Weights of a small transformer language model.
Architecture: RMSNorm before each block, rotary positions, no biases in attention or MLP, untied embeddings.
Training: a variant of Adam for these matrices, 107M tokens, 5997 steps.
Each number is 128 + 24 x the weight over its row's rms, rounded and kept within 0 to 255. Layers, rows and columns count from 0. The size above them is the row's rms in percent of the matrix's.

# layer 2 MLP up, 320x128, rms 0.0483, rows 214-318, columns 0-63
size [ 57  33  24  34  87 110 103 118  30 148 117  39  90 132  75  59  29  27 112 132 147  26  28  24  30  52  24  25  29  88 137 155 172  88 145 150 173 106 130 159  34  24  32  61 125  31 168  23 111  63 128  24  29  48 139  49 114  51  34  38  37 118 236  21  27 135  36 177 122  30  83 132  40  32 139  44  36  95 143  35  38  69 104 166  31  28  23 174  23  26 169  26  27 143  84  41 157  91  72  37  30  29 146  26  97]
[[132 141 121 151 128  73 115 109 111 128 148 114 126 131 105 129 120 169 156 177 107 116 174 140  69 177 108 172 151 138 121  79 120  97 125 147 165 112 109 111 137 137 136 119 139 168  88 131 110 131 121 135 123 127 142  97 141 136 111  69 152  86 139 132]
 [126 146 117 108 148 124 120 158 107 114 100 127 135 143 141  76 121 143 110 189 118 119 152 123  87 117 128 109 123 163 106 122 135 102 154 138 126 132 152 137 124 133 138 111 116 132  99 146 102 128 118 139 122 117 124 150 148 103 149 165 170 157 157 120]
 [122  88 182 155 119 118 135 156 145 151 118 142 125 129  88  94 147 136 120 140 153 123 122 115  94 155 124 112 146 118 135 140 117  83 132 133 133 135 136 152 148 106 126 137 108  82  98 136 110 142 131 138 129 140 145 108 127  62 148 188  70 110 142 144]
 [117 140 116 118 106 138 132 150 121 137  87 123 105 148 122  99 127 126 130 172 108 129 157 153 100 114 154 151  50 137 107 122 128 131 105 149 114 136 136 136 138  30 119 126  95 134 140 107 121 106 140 141 120 107 138 127 195 111 116 146 145 131 151 128]
 [144 129  86 116 116 129 126  83 186 114 120 192 135  89 170 144  89  87 147 149 123 107  95 113 181  86 155  78 132 152  95 131 108 152 114 110 147 124 138 150 136 145 132 134 130 165 131 119 124 147 126 122 153 133 148 101  98 150 173  85 134 131 132 114]
 [146 120 121 116 118 120 133  85 140 170  91 170 121 125 201 123 126  99 119 111 123 122 101 121 133 105 103  86 122 116 137 121 132 125 109 148 145  91 130 160  84  95 131 102 140 124  97 103 156 129  90  87 116 102 128 115  98 130 117 162 142 118 131 126]
 [139 144 127 153 101 115 125 101 134 103  99 137 146 147 141 179 141 138 101 103 120 125  81 155  90 145 109 131 158 123 123 152  95  97 191 116 132 123 129 138 127 149 149 130 109 124 104 131 112 157 129 116  84 120  94 116 129 186  78 111  97 158 146 126]
 [146 132 166 160 143 136 116 177 136 107 123 116 118 135  97 170 138 105 118 104 124 130  67 119 112  85 160 113 151 147 124 157  89 115 156 159  97 111 116 144 177 112 140 106 111 159 140 127 123 144 112 125 125 137 125 130 164  90 122 124 112  71 165 148]
 [133 155 115 142 172 151 113 170 135 115 140 113  86 174 117 132 121 149 142  99 118 135 154 140 130 108 130 133  58 124 128 124 159 136 112 140  94 147 162 121 111 125 139 110 110 110 140 100 128 131 145 128 159 140 154 135 172  84 126 183 152 111 125 155]
 [111 120 101 136 171  96 105 152 128 141 103 102 115 129  71  75 113 120 158 129 139 149 115 120 123 140 138 141 174 132 137 144 127 132 121 122  97 114 149 104 128 195 134 168 142 141 113 125  90 138 115  97 161 111 119 143 143 141 216 125 160 120 134 163]
 [113 159 150 110  77 115 130 120 165 115 120 151 137 146 152 125 114  66 158 140 148 113 142  88 176  96  98 116 159 125 126 106 153 153 145 132 154 119 142 134 118 117 135 122 141 165 168 119 137  98 133 111 119 121  78 124  95 140  88 121 133  94 128 140]
 [114 142 160 143 122 107 124 170 129 105 136 120 111 170  80  85 128 106 111 134 121 126 142 100 125 102 126 136 149 141 137 112 116 145 139 146 138 127 110 108 149 119 128 140 128  97 113 110 134 142 110 157 131 129 117 137 143  88 142 145 121 130 165 143]
 [158 104  91 104 132 131 159 119 153 135 138 112 107 113 130 132  79 184  78 144 124 128 164 103 138 140 121 118 143  96 102 139 132 131 152  99 132  84 105 159 120 156 178 115 138 147  88 112 113 140 108 161  97  99 164 133 145 149 114 120 150 129  83 117]
 [136  96  74 135 175 126 133 124 142 101 112 118 137 163 133 116 106  85 151 136 156 166 142 134 150  84 143 180  97  63 160 145 126 128 133 149 181 155 120 134 103 124 109 108 156  79 132 145 140 173 137 131 176 145 152 138 102 101  89 121 106 126 125 133]
 [119  91 142 148 134  98  69 120 138 123 156 152 157 123 151  91 153 138 116 146 148  99 140 181 137 147 102 127 126 159 125 141 152 147 143 127  93 135 114 110 114 183 145 139 109 146 128 173  96 120 153 117 128 104 146 159 201 132 157  80  89  96  92 124]
 [129 163  99 133 133 100 148 158  86 143 120 140 129 135 132 145 114 129 142 176 121 138 135 177 103 172 118 145  57  99 124  91  90  85 147 133 126 111 106 100 142 165 160 108 138 129 153  99 156 125 104 163  99 132 172 138 147 122  72 135 152 140 117 129]
 [139 115 116 122 159 127 103 138 107 132 118  99 108 150 142 138 124 153 119 145 124 124 150  72 115 181 123 112 137 123 113  91 155 133 123 129  98 133 152  99  83  95 137 136  89 121 152 141 110 126 109 102 137 106 128 123 128 154 119 170 142 130 128 124]
 [139  96 122 134 137 114 117 170 138 131 202 156 124 175 142  95 111 127 144 141 121 152 174  99 156 142 133 109  77 128 114 141 166 205 122 175 110 152 137 127 125 116 137 143 106 118 128 115 147 141 146 130 136 138 134 119 138 109 104 163 178 114 127 121]
 [155 150 157 115 160 129 115 120 127 196 124 147 124 178 116 139 140 134 135 151 118 131 156 128 119 148 121 104 108 111 118  81 135 158 112 101 133 105 114  90 113 112 151 121 129 158  77 103 105 164 137  83 108 120  91 187 173 164 141 145 106  88 138 126]
 [114 133 137 121 119 141 140 171 114  80 165 142 187  92 157 118 166 130 148 128 125 158 125 130 110 123 108 139 111 113 153 113 102 127 142 142 137 137 119 131 157 185 136 138 167 135 130 105 155 118 118 122 120 108 145 147  77 120 124 157 133 139 144 166]
 [136 131 128  99 132 112 137  99 108 148 113 149 105 130 123  93 149 151 140 159  99 132 125 139  84 146 109 121 124 154 102 102 152 121  94 115 162 107 103  76 103 144 144 150 158 133 142  97 102 134  95 152  88 138 142 115 110 135 141  84 131 135  89 148]
 [139 111 140 130 125 147 170 121 107 119 143 120 128 138 119  98 122 133 123 107  99 138 100  87  80 151 105 145 152 125 139 136 136 128 133  99 127 122 100 141 132 122 142 143 148 132  98 134 157 122 142 122 111 133 154  91   5 148 129 159 113 136 132 139]
 [135 145 150 122 113 124 125 136 106  98 142 145 130 149 152 124 150 146 127 105 106 106 126 170 117 115 141 112 142 115 122 130  98 126  88 116 128 109  82 139 120 107 138 145 142 140  88 111 163 121 135 116 123 105 110 159 141 107 130 165 113 108 136  99]
 [130 100 174 129 116 117  87 108 127 116 161 112 139 120 107 150 148 154 144 189 159 122 125 127 158 160 108 132 147  77 120 121 145 102 137 141 169 122  99  99 172 153 113 140 132 192 113 124 101  95 126 114 113 117 133 136 131 151 144 139 172 139 121 126]
 [134 126 136 117  89 112 135 123 135 156 155 139 131 134 128  93 130 137 109 123 155 138 114 143  94 131 107  60 117 116 126 105  92 153 170 118 131 119 153 104 133 133 148 109 116 126 149 134 149 120 126 132 129 120 155 131 116 127 120 111 163 163 141 126]
 [121 153  75 136 125 122 170 148 135  88 126 105 134  92 171 145 118 107 105 117 145 137 122 135 205  94  99  76  99 120 134 139 124 112  96 105 113 157 140 124 113 144 130 128 122 122 152 110 162 131 116 114 149 100 139 110  66 121 109 166 146  93 142 107]
 [125 152 138 115 155 130 148 138 143 140  89 105 112 105 107 122 144 113  98 164 127 125 140 165  80 113 141 143 173 113  96 136 131  99  97 124 160 123 148 153 137 118 124 128 137 130  81 144 109 118 133 110 132 111 119 122 177 170 118  54 127 122 149 118]
 [139 135 108 135 139 135 129 167 137 142 128 112 133  81 122 128 138 124 150 173 136 135 146  97 103 158 184 166  89 103 146 106 143 103  92 102 108 116 153 100 124  66 118 129 126 118 118 130 144 118 125  99 139 125 110 124 160  87 121 177 152 116 129 126]
 [124 127 153 143 109 134 114 197 128 154 117 162 133 110 168 126 148 118 147  97  92  97 123 138 117 116 141  94  81 116 153  96  78  79 174 142  95 123 142 129 144 100 145 138  87 164 119 133 126 111 138 140 136 126 123 136 146 150 110 120 140 135 148 131]
 [129 123  90 107 123 124 150  92 147 111 125 109 154 179 144 109 109  94 124 147 152 113 176 110 179  96 102 139 114 121 164 135 120 129 158 128 149 130  79  88 103 123 118 147 138 159 149 124 134 124 139 138 134 134 143 154  74 119  93  97 128 151 127 132]
 [152 165 122 110  98 131 115  78 149 134 155 175 176 125 145 139 108 113 163  99 113 106 103  94 133 139 148 126 118 131 144 128 187 148 139  88 154 112 152 117 106 161 131 160 158 158 136 135 133 117 108  80 125 146  94 148 144 127 141 145 127  91 129 147]
 [143 116 138  91 157 107 132 130 153 161 109 118 135 128 157 103 119 161 102 105 157 131 158 156 133 141 122 103 132 123 148 115 165 157  97 126 129  57 164 128  65 116 108 150 123 142 130  97 102 113 114 109 113 142 125 151 102 118 134 177 149 116  92 179]
 [128 143 103 147  96 130 113 103 122 151 166  98 150 115 160 106 144 129 127 128 138 131 154  83 133 109 127 139 140 139 106 134 138  94 134 122 124 179 129 154 132 120 139 160  92 119 138 166 129 151 119 137 138 108 107 111 122 180  73 104  90 143 182  69]
 [162 122 101  89 160 102 146 185 132 182 115 188  95 120 118  81 110 105 131 139 125 121 122 124 159 149 147 120  80 145 121 125 135 166  88 128 148 128  86 125 111 144 148 105 105 114 131 110 133 129 121 127 136 136 113 110 150 130 144  97 147 161  75 143]
 [122 141 129 139  87 117 106 110 123 154 128 145 139 121 183 141 131  87 119 139 135 106 100 117 133 116 155 142 144 116 122 163 130 158 133 113 125 166 126 139 143 116 123 129  83 105 108 160 139 144 128 153 131 128  98  68 147 155  68  73  78 135 182  96]
 [131 128 101 186 109 133 161 153 159 131 185 190 100 123  90 114  71 139 120  90 155 149 120 134 134 119 114 103  62 132 116 114 148 109 103 119 140  80 122 127 157 114 115 117 133 129 113 139 116 122  96 137 109  99 108 163 155 100 157 119 103 115 115 147]
 [141 137 111 137 145 125 162 115 120 160 162 111 120 146 158 100 125 126 133 137 118 109  55 142 117 106  92 119 121 146  88 127 154 118 127  78 108 110 120  90 132 164 153 142 147 115  92  90  90 141 140 142 137 119 102 150 154 126 109 127  97 147  94 137]
 [127 125 114 138  93 105 124 152 166 149 137 137 146 106 155 150 121 135 110  96 112 109 112 161 157 128 124 115 114  95 119  70 119 134 117 143 135 100 151 136  89 143 121 142 147 152 122 109 110 128 152 117 106 150 136 107 115 124 143 124 147 131 119 146]
 [ 87 135 182 131 104 127 107 125 109 170 154 119 124  88 154  92 125 128 109 126 120 125 126 109 151  82 145 137 116 137 112 136 149 139 134 135 148 132 132 140  95 114  88 131 126 107 141 112 162 111 157  87 118 135 162 134  96  81 164  97 144 128 119 167]
 [117  92 118 135 125 138 153 169 126 145 114 118 111  96  93  98 110 144  99 138 130  99 156 120 114 152 121  89 134 166 128 150  85 153 132 107 169 105  77 132 110 139 121  96 165 115 145 128 125  81 135 128 114 131 163 146 131 104 154 192 149 128 123 143]
 [116 147 112 123 144 147 128  73 131 106 108  91 130 115 144 136 130  93 138 133 129 144 130 122 169 160 138 118  67 143 141 121 113 129 125 138  97 115 133 137 106 174 128 102 138 148  95 104 144 128 119 137 112 127 116 161 181 154 110 157 152 168 121 120]
 [140 118 130 105  98 143 133 125 105 142  90 147 133 125 169 125 117 145 115 155 122 135 118 131 158 122  96 112 121 132  96 166 134 142 144  90 114 131 148 156 151 206 140 140  99 149 137 139  95 128 126  96 128 124 123 100 106 136 110 132 110 134 160 131]
 [119 138 110 122 134 120 135 155 154 141 131 125 146 115 168  95  97  85 156  70 125 125 109 142 106 137  89 133 165 123 156 130 104 107  91  76 124 145 140 132  67  96 128 124 110 132 203 128 151 118 154 142 134 115  99  91 141 126  97 101 176 168  90 128]
 [119 145 121 143 140 108 144 162 142 133 165  99 125 104 126 128 102 136 115  79 132 112 114 122 122 143 132 121 145  96 131  82 145 183 131  97 122 121 151 100 105 119 139 137 116 128 117 105 117 127 115 131 141 137 112 134 102 107 131 125 124 143  91 116]
 [136 172 137 150 132 110 114 126 153 141 171 120 104 118 112 128 172 104 109 121 106 133  96 119  75 142 168 154 159 173 172 141 108 156 125 133  93 142  95 129 141 140 124 160  85 133 141 129 137 113 130 152 154 142 124 148 167 128 170 151 110 146 118 132]
 [144  90 144 132 106 132 117  80 101 131 151 159 142 111 146 171 135 142 106 113 121 119  86 123 112 130 140 133 125 129 121 131 112 141 104 129 102 129 127 128 175 140 157 128 156 123 115 130 135 144 109  98 112 143 110 125 101 176 136 101 111 120 122 113]
 [134 128 141 114 161 102  98 168  96 153 132 110  93 156 119 176 122 116 115 126 171  76 119 111 159 129 181 119  88 104 139 133 141 106 149  86 117 161 142  88  99  94 132 169 152 128 115 153 154 101 103 110 131 165 112 184 174 129 134 116 154 125 154 114]
 [114 126 133 132 127 135 122 116  88 135 169 144 130 132  99 137 112 145 137  35 102  96 129 141 143 161  99 149 168  93 163 188 120  72 170 115 142 120 111 141 131 161 119 146 138  84  99 123 130 138 137 111 134 134 110 125 104 126 119  81 133 133 170 131]
 [119  90 146 136 137 133 108 154 136 114 124 116 156 152  86 134 144 151 111 123 100 106 110 182  96 128 122 128 100 123 120 127 172 102 159 140 116 112 135 111  91 151 111 117  80 131 121 162 113 120 122 143  82 127 151 144 104 152 165 150 138 120 142 117]
 [127 135 136 125 157 118  99 158 186  87 121 152 133 124 137 156 116  96  99 136 135 146 146 134 169 134 139  91 175 123 122 174 104 134 102 141  47 148 150 140 193  71 129 102 144 111 116 136 137 133 141 137 116 113 165  96 165 109 112  98 124 150 116 117]
 [155 132 107 128  99 126 117  97 126  87 107 122 130 129 177 139 164 170 140 119 127 137  67 133 130 144 113 121  93 101 144 151 163 146 131 115  91 142 118 138 118 147 132 149 101 131 129 195 126 168 124 161 111  80 106 157 129 168 131 102 134 118 138 121]
 [127 168 145 146 107 148 113  97 121 139 142 109 135 101 150  98 134 143 148 164 114 117 135 117 128 167 124 120  90 145 126 151 146 139 136 133  92 155 128 176 128 144 132 125 110 108 162 116 153 131 130 127 118 118 145 134 117 176 114 213  99  93 114 136]
 [130 123  95 141 153 166 129  92 128 143 135 132 161 133 113 154 143 108 129 107 155 138 114 146 175 182 135 140 130 147 141 164 146  93 125 125 146 132 128 145 154 197 122 152 132 118 130 133 115 126 134 145 120 131 140 145 157 105  93  83 165 140 113 123]
 [111 130 148 131 162  81 135 146 136 133 136 115 146 132 122 130 125 149 117 157 116 156 105 132 110 148 108 144 117 123 105 106  86 113 153  84  99 141 140 149 168 126 117 156 133 126 156 122 128 128 112 135 157 129 128 113 104 117 126 162 106 168 127 145]
 [126 126 158 131 138 116 193 125 129 148 100 104 126 118 142 120 128 117 152 104 158 128 154 142 119 114 127  86 129 142 191 165 148 157 116 124 163 101 134 135 101  94 140 142 112 157 155 106 161  97  99 131 123 101 136 120 114 116 125 103 119 135  90 154]
 [117 122 155 111 137 119 140 148 145 121 137 137 135 117 114 131 114 111 158 121 133 133 111 133 150 117 124 131 199 151 129 132 117  89  95 133 173 144 147 115 147 158 115 118 122 149 116  88 147 112 118 148 140 130 101 126 122 111 142 178 140 102 129 135]
 [123 138 126 127 125 132 136 122 133 118 124 163 147 119 116  78 132 129 107 138 137 119 104 123  92  85 107 100  79  94 145 120 116 140 117  64 128 117 103 119  80 131  87 122 139 112  89 147 124 123 115 126 101 154 123  78  73 130 125  78 154  78 134 132]
 [126 123 129 123 120 120 127  77 154 115  80 122 143 131 139 122 129 123 155 106 138 130 140 176 144 112 142 178 147 127 110 133 130 204 138 151  99 139 128 137 165 145 136 109 151 113 177 103 117 137 123 133 129 160 153 133 157 117 148 108 173 100 151 113]
 [124 145  98 134 135 130 141 175 111 144 140 125 111 121 131 121 107 147 132 118 120 120 119 149 168  93 142 149 114 116 123 139 115  76 102 121 177 113 138 139 193 153 134 132 111 160 148  94 106 153 119  82 145 134 103 119 102  91 145 168 148  99 135 107]
 [148 148 120 129 102 155 108 105 144 111  95 128 146 162 140 155 103 132 128 135 122 124 145 115 137 149 146  99  83 147 136  96  99 108 141 138 103 147 131 131  91 121 122 110 116 106 109 131  92 126 139 138 138 126 179  92 145 153 123 147 154 173 129 116]
 [139 146 155 116 139 159 137 137 119 137 123 134 142 107 159 125 160 102 142 116 137 120  81 112 114 138 142 109 160 102 142 158 135  66 125  98 124 124 125 134  94 117 136 119 132 131 124 159 129 127 158 131 126 128 147 113 134 149  97 161 147  96 144 140]
 [148 143 126 143 115 152 115 109 131 129 118 132 155 150 144 151 135  47 127  77 161 133 101 103 123 106 144 128 154 157 124 166 110 146 157 127 129 122 139 163 149 143 117 112 113 156 128 117 155 129 116 172 113 136  78 140 145 155  98 133  73 118 156 114]
 [119 126 160 124 131 127 187 120 145 134 106  90 152 134 114  95 131 101 171 126 158 147 159 117 121 106 118  99 117 157 191 166 149 158 164 118 158 111 144 145 118 115 131 115 122 146 126  85 166 108 102 127 120 100 135 127 131 133  92 112 139 126  95 145]
 [126 140 144 152 132 163 133 130 118 127 121 150 153 138 144 188 145 136 142 199  98 135 142 114 140 165 123 138 117 160 130 120 145 150 111 107 133 129 130 113 121 149 119 140  92 133 145 106 122 126 125 143 118 119 143  86 112 183 113 112 104 147 167 129]
 [130 152 135 138 136 137 113 136 152 121 121 120 110 139 143 127 123 115 152  89 122 135 153 120 150 131 119 162 122 120 138 115 122  94  89 116 133 134 121 112 108 147 133 111 126 111 107 124 122 120 132  93 131 143 124 160  91 119 126  97 125 125 128 112]
 [128 100  95 132 111 120  92 149 139 120 173 171 110 118 126 101  95 134 187 133 112 131  92  92 152 116 115 116 148 105  90 166 134 155 106  85 105 145 163 157 111 118  97 153 139 131 148 162 139 167 102 129 147  89  91 122 103 146 154 109  94 120 151 113]
 [110 145 146 129 147 111 122 117 134 131 162 101 107 113 120 130 128 128 139 102 118 157 127 123 157 153 163 140 135 158 142  76 172 115 132 112 118 129 125 120  92 110 130 146 126 145 134 134 122 152 137 152 131 104 141 141 139  77 127 189 169 127 145 115]
 [111 126 169 107 103 145 109 136 135 122 124 125 104 107 101 110 137 119  98 109 137 106 104 144 132 124 136 106 120 157  85 110 118 139 139 121 113  92 161 131 121 119 126 162 104 176 117 139 142  91 136 135  46  81 157 108 129  99 146 121 144 145  89 143]
 [111 123 152 130 170  97 125 137 111 137 169  89 115  96 112 107 126 162 111 132 117 112 116 129 172 169 142 143 101  93 141  75 145 100 127  88 114 135  86 110 113  80 123 132 126 116 128  86 131  92 130 135 128 142 147 110 103 137 174 148 137 117 146 122]
 [135 128  87 128 139 112 115 141 147 145 107 157 127 160 142 131 114  99 140 120 150 125 124 145 110 180 108 138 140 154 117 120 106 120 108 103 135 117 133 116 141 106 135 126 155 143 123 133 124 100 115 128 130 128 150  88 111  91 127 179  89 142 111 153]
 [116 115 174 150 152 161 116 136 146 136 137 139 152 106 141 116 118  92 124 173 108 151 139 102 181 143 106 124 139 134 105 156 127 188  34 128 138 112 130 165 104 145 114 124 132 102 190 146 145 118 132 126 127 112 130 138 181 135 147  80  77 159 128 145]
 [131 130 115 125 120 121 108 107 105 128 111 114 157 107 116 119 159 131  97 121 147  95  90 113 101 132 101 105 134 128 167 108 116 139 122  66 128  88 112 149 206 154  97 142 145 156 140  86 128  86 113 138 112 128 126 129 113 162 171  97 116  85  90 132]
 [122 148 144 114 115 167 136 112 131 142  97 152 124 147 119 120 147 111 119 118 114 139 151 155  72 139 142 111 124 133 140 147 120 125 130 143 105 137 147 127  81 140 118 116  84  94 130 121 127 134 157 128 132 120 159 154 201 105 122 127 149 180 129 136]
 [115 150 162  87 143 139 135 148 140 135  99 160 135 155 152 108 116 127 116 196 124 130 175 113 171 163 135 144  98 129 142 139 162 101 124 108 132 120 116 158 163 115 128 107 135 132 132 145 150 136 118 135 118 120 139 112  80  92 136 110 121 124 152 106]
 [131 128 122 124 104 120 109 132 102 129 109 120 155 138  98 114 138 121 138 105 129  93  86 114 126 106  99 137 129 149 111 100 111  88 143  86  97  96 161 178 164 154 127 125 117 141 127 173 110 154 156 105 139 129 133 147 148 162 132 120  91  92 125 118]
 [122  84 141 128  76  97 159  95 143 102  85  88 116  99 137  43 127 138  72 130 113 138 105 153 149 117 121 185 107 150 132 126 149 137 146 141 127 119 127 159  89 141 131 151 139 153 128 182 135 109 141 117 128  95 147 135 128 120 165 130 118 138 149 146]
 [136 136 129 102 117 112 149 102 134 121 153 134 131 152 131 123 120 119 128 173 138 121  92 111 150 142 133  90 130 114 142 131 149 130 130 132 134 131 102 139 112 130 131 119 138 128 105 121 139 127 131 122 128 118 122 110 105 150 124 115 101 128 121 114]
 [103 140 144 150 155 144 146 130 131 149 134 135 117 145  78  85 114 117 121 104 139 127 135 153 113 142 123 176 125 153  95 132 113 130 139 129 139 119 112 144 153 116 100 122 164 123  71  89 114 115 143 123 161 114 129 110  99 110 152 177  80  95 149 125]
 [153 126 140  88 117 135 131 185  77 161 155 181 121 151 133 143 102 136  98 139 105 111 121 128 142 127 134 117 145 136 138 125 193 140 144 143 139 112 121 141 125 111 134  98 146 170  85  77 143  88 123 146 125 133 134 118 145 144 116 143 130 127 112 154]
 [122 132 148 148 108 149 111 135 101 120 134 136 118 118 132 135 151 137 129 144 130 110 109 157 118 128 123 124 109 142 106  88 113 155 117 123 119 119 136 149 133 154 120 125 150 129 135 118 139 121 146 157 118 132 133 138 146 103 109 102 126 145 141 122]
 [126 131  68 171 121 108 128 168 145 163 109 121 127 158 127 141 150 156 125 148 111 147 123 158  96 104 146 159 114 101 140 127  96 138 176 134  95 123 119 120 111 101 161 128 111  91 156  98 140 174 147 114 136 126 132 137 120  98  96  62 149 117 146 144]
 [116 104 175  94 116  99 135 103 122 122 138 149 122 121 136 104 149 117 128 107 123 128 128 122  90 160 126 158 185  90 160  76 153 114 115 138 103 129 119 115 101 201 152 120 128 130 146  96 147 112 122 145 112 132 103 163 156 116 128  88 120  96 129 135]
 [118 130 137 162 138 108 176 117 123 155 146 118 131 126 127 127 142 151 126 171 133 115 131 123 161 127 142 102 114 161 117  96 125 135 171 125 139 112 127  90 131 147 112 159 113  96 169 157 154 121 139  70 112 116 106 191 130 155 107 100 133 115 107 130]
 [123 167 164  85 163 153 134 117 166  89 132 133  94 145 121 109 117 144 103 111 103 138 152  92 164  95  85 165  96 108 105 111 149 110 161 147 150 107 107 141  96 154 135  67 144 150 110  96  92 162 155 135 101 105 133 166 142 125 119 124 141 129 153 150]
 [142  97 109 144 123 123 141 106 111 121 128 127 137 124 114 126 133 118 107 181 131 125 105 147 122  74 122 140  91 123 133 160  68 112 129  93 113 129 113 145 175 105 117 119 132 111  90 120 123 134 117 131 143 109 123 132 129 158 159  98 130 141 123 126]
 [126 129 167 141 144 131 137 113 125 110 174 142 132 173 133 110 139 154 134 199  99 142 132 117 142 154 127  92 152 124 122 141 135 159 117 144 111 140  85 128  99 123 145 116 124 129 142 154 173 145 160 120 127 143 132 164 121 123 120 103 143 129 139 142]
 [132  89 105 122 113 146 147 127 139 102 162 143 128 181 123 163 142 136 159 101 154 132 138 125 141 165 117 142  85 122 139  98 138 166 127 149 131 144 139 150  93 130 137 137 105  78 135 121  91 129 114 129 145 152 104 115 187 130 156 175 127 145 103 138]
 [115 174 117 156 132 103 160 188 135 165 145 156 128  98 152 120 106 171 122 155 134 128 140 129 171 105  98 124  82 106  97 139 126 110 121 131 141 105 143 168  83 133 133 125 157 143 159 118 110  96 140 114 122 133 128 100 118 136 156 109 144 117 116 166]
 [131 135 120 118 118 119 140 113 127 100 152 126 118 127 108 128 101 132 100 121 121 111 106 124 155  84 135  80 134 148 131 173 153 175 135 132 177 157 107 108 126 155 108 120  92 180 162 132 130 133 127 130 159 147 152 148 133 164 108 120 151 122  91 125]
 [134 139 126 130 144 143 142 103 114 141 152 129 115 146 148 121 136 108 115 134 118 107 142 144  59 145 142  69  85 132 140 129 145  40 164 128 127 111 117 131  97 120 115 123 105 153 149 111 148 102 122 142 133 132 145 108 147 101 108 139  85 118 131 103]
 [117 123 131  96 121 126 169 135 114 154  89 156 116 119 125 138 111  88 119 110 171 132 152 170 182 154 141 115 127 161 149 109 173 164 107 109 118 108 105 132 145 121  98 136 149 103 103 121 140  83 133 133 101 158 120 157 110 103 179 115 106 176 117 128]
 [135 113 142 121 141 120 125  88 114 139 135 123 130 113 140 158 139 143 107 116 119 147 145 109 160 164 132 101 128  94 102 115  95 100 164 103 107 134 147 108 109 178 130 133 129 131  84 123 127 116 140 137 143 156 149 160 153  75 139 220 116  97 147 122]
 [149 146  97 167 124 122 133 108 105 146 132 112 124 157 118 139 137 126 146  91 100 123 144  89 142 171 138 127 100 147 104  83 153 138 143 154 132 115 108 107 126 100 162 154 110 137 154 125  96 143  96 153 137 138  83 106  93 194 136  80 123 120 149  95]
 [108 115 129  78 128 138 184 188 126 110 127 104  91  91 115 139 157 165 109 116 115 169 146 143 113 115 100  96 135  90 150 100 127  92 108 143 126 130  88 101 151 132 124 137  99 164 138 128 108 106 119 161 150  86 125 118 134 159 129 152 157 147 130 109]
 [138 156 140 157 160 134 179 104 103 144 120 132 118 121 137 106 123  95 137 119 113 103 123 111 138 138 130 130 129  72 151 145 151 152 138 121 147 120  84 122 128 112 121 107 146 156 143 132 153  98 117 103 120 130 138 118  93 168 128 159  83 108 123 140]
 [131 125 145 141  98 140 111 147  81 142 162 101 141 101 129 114 124 109 103 169 119 108  73 126 181 157  83 132 120  94 130 103 108 122 138  98  95 124 133 150 114 134 128 115 122 142 139 110 145 128 112 107 125 154 135 132  94 115 112 152  94 115 145 132]
 [135 118 144 128 106  65 135 126 133 142 106 135 135 113  92 131 114  85 159 141 107 145  89 125 107 151 116 112 128 111 120 154 157 132 100 137  85 158 130 142 147 139 116 134 161 117  91 199 147 162  76 150 176 131  96 150 162 142 111 133 113  80 123 122]
 [121  84 149 167 143 137  76 105 117 148 170  87 146 136 142 161 138 150 128 116 108 138 109 127  96 132 141 130  91 111 114 162 121 137 133 121  91 134 126 118  78 108 122 172 122 153 102 127 182 163 111  88 150 156 116 103 162 190 135 130 148 109 118 115]
 [147 139 132 131 116 169 109  90 109 135 113 124 139 145 139 112 128 138 155 168 132 145 136 157 127 134 135 134 110 115 111 132 137 163 110 149 135 131 169 132 113 129 134 117 143 120 140 161  83 125 130 135 108 149 148 164 163 109 107 130 143 128 107 132]
 [134 118 151 141 140 136 148 182 137 104 191 144 118 139 137 133 123 140 159 175 114 121 140 131 112 146 103 105 114 165 126 134 121 145 102 173 100 138 145  82 132 118 115 131 120 161 157 116 137 126 144 133 112 116 128 146 138 122 122 149 109 131 124 111]
 [135 106 147 131 128 129 131 112 141 114 120 118 116 156 142 121 100 134 120 135 128 143 151 150 133 116 112 139 122 145 136 126 130 248  95 143 129 142 133 145 145 174 133 127 105 153 136 136 133 136 135 101 122 126 138 149 168 128 113 105 144 139 113 152]
 [128 128 113 101 139 109 131 146 142 111 138 132 121 132 105 129 119 131 108 144 133 119 140 106 111 109 123 107 138 110 117 114 143 203  86 149 146 121  96 118 127 111 140 122 122 148 110 121 147 149 128 116 111 122 148 112 121 125 109 100 169 145 139 126]
 [129 130  98 115 103 111 118  99 127  99 139  91 140 136 150 128 104 129 137 155 123 150 158  93 104 115 145 124 124  89 159 148 165 170 123 161 152 130 134 162 126 132 126  96 117 103 132 108 150 129 173 144 168 131 128 121 134 170 185 100 132 151 178 132]
 [128  75 152 113 131 105 125 156 122 118 118 142 122 137 133 147 160 106 114  39 111 150  82 140 130 140 116 168 134 108 141  41 125 160 114 109 169 114 147 139 135 133 126 109 154 113 135 123 114 151 142 116 127 121 109 114 115 118 119 109 107 139 123 146]
 [126  97 134 104 139 129 115 120 133 151  45  86 160 130 129 121 156 127 125 110  91  95 104 136 106 121  95 181 111 124 133 154 165 155 186  75 131 131 144 139 117 104 113  89 120 119  92 138 145 132 117 125 139 123 136 149 128 186 131 124 125 154 126 124]]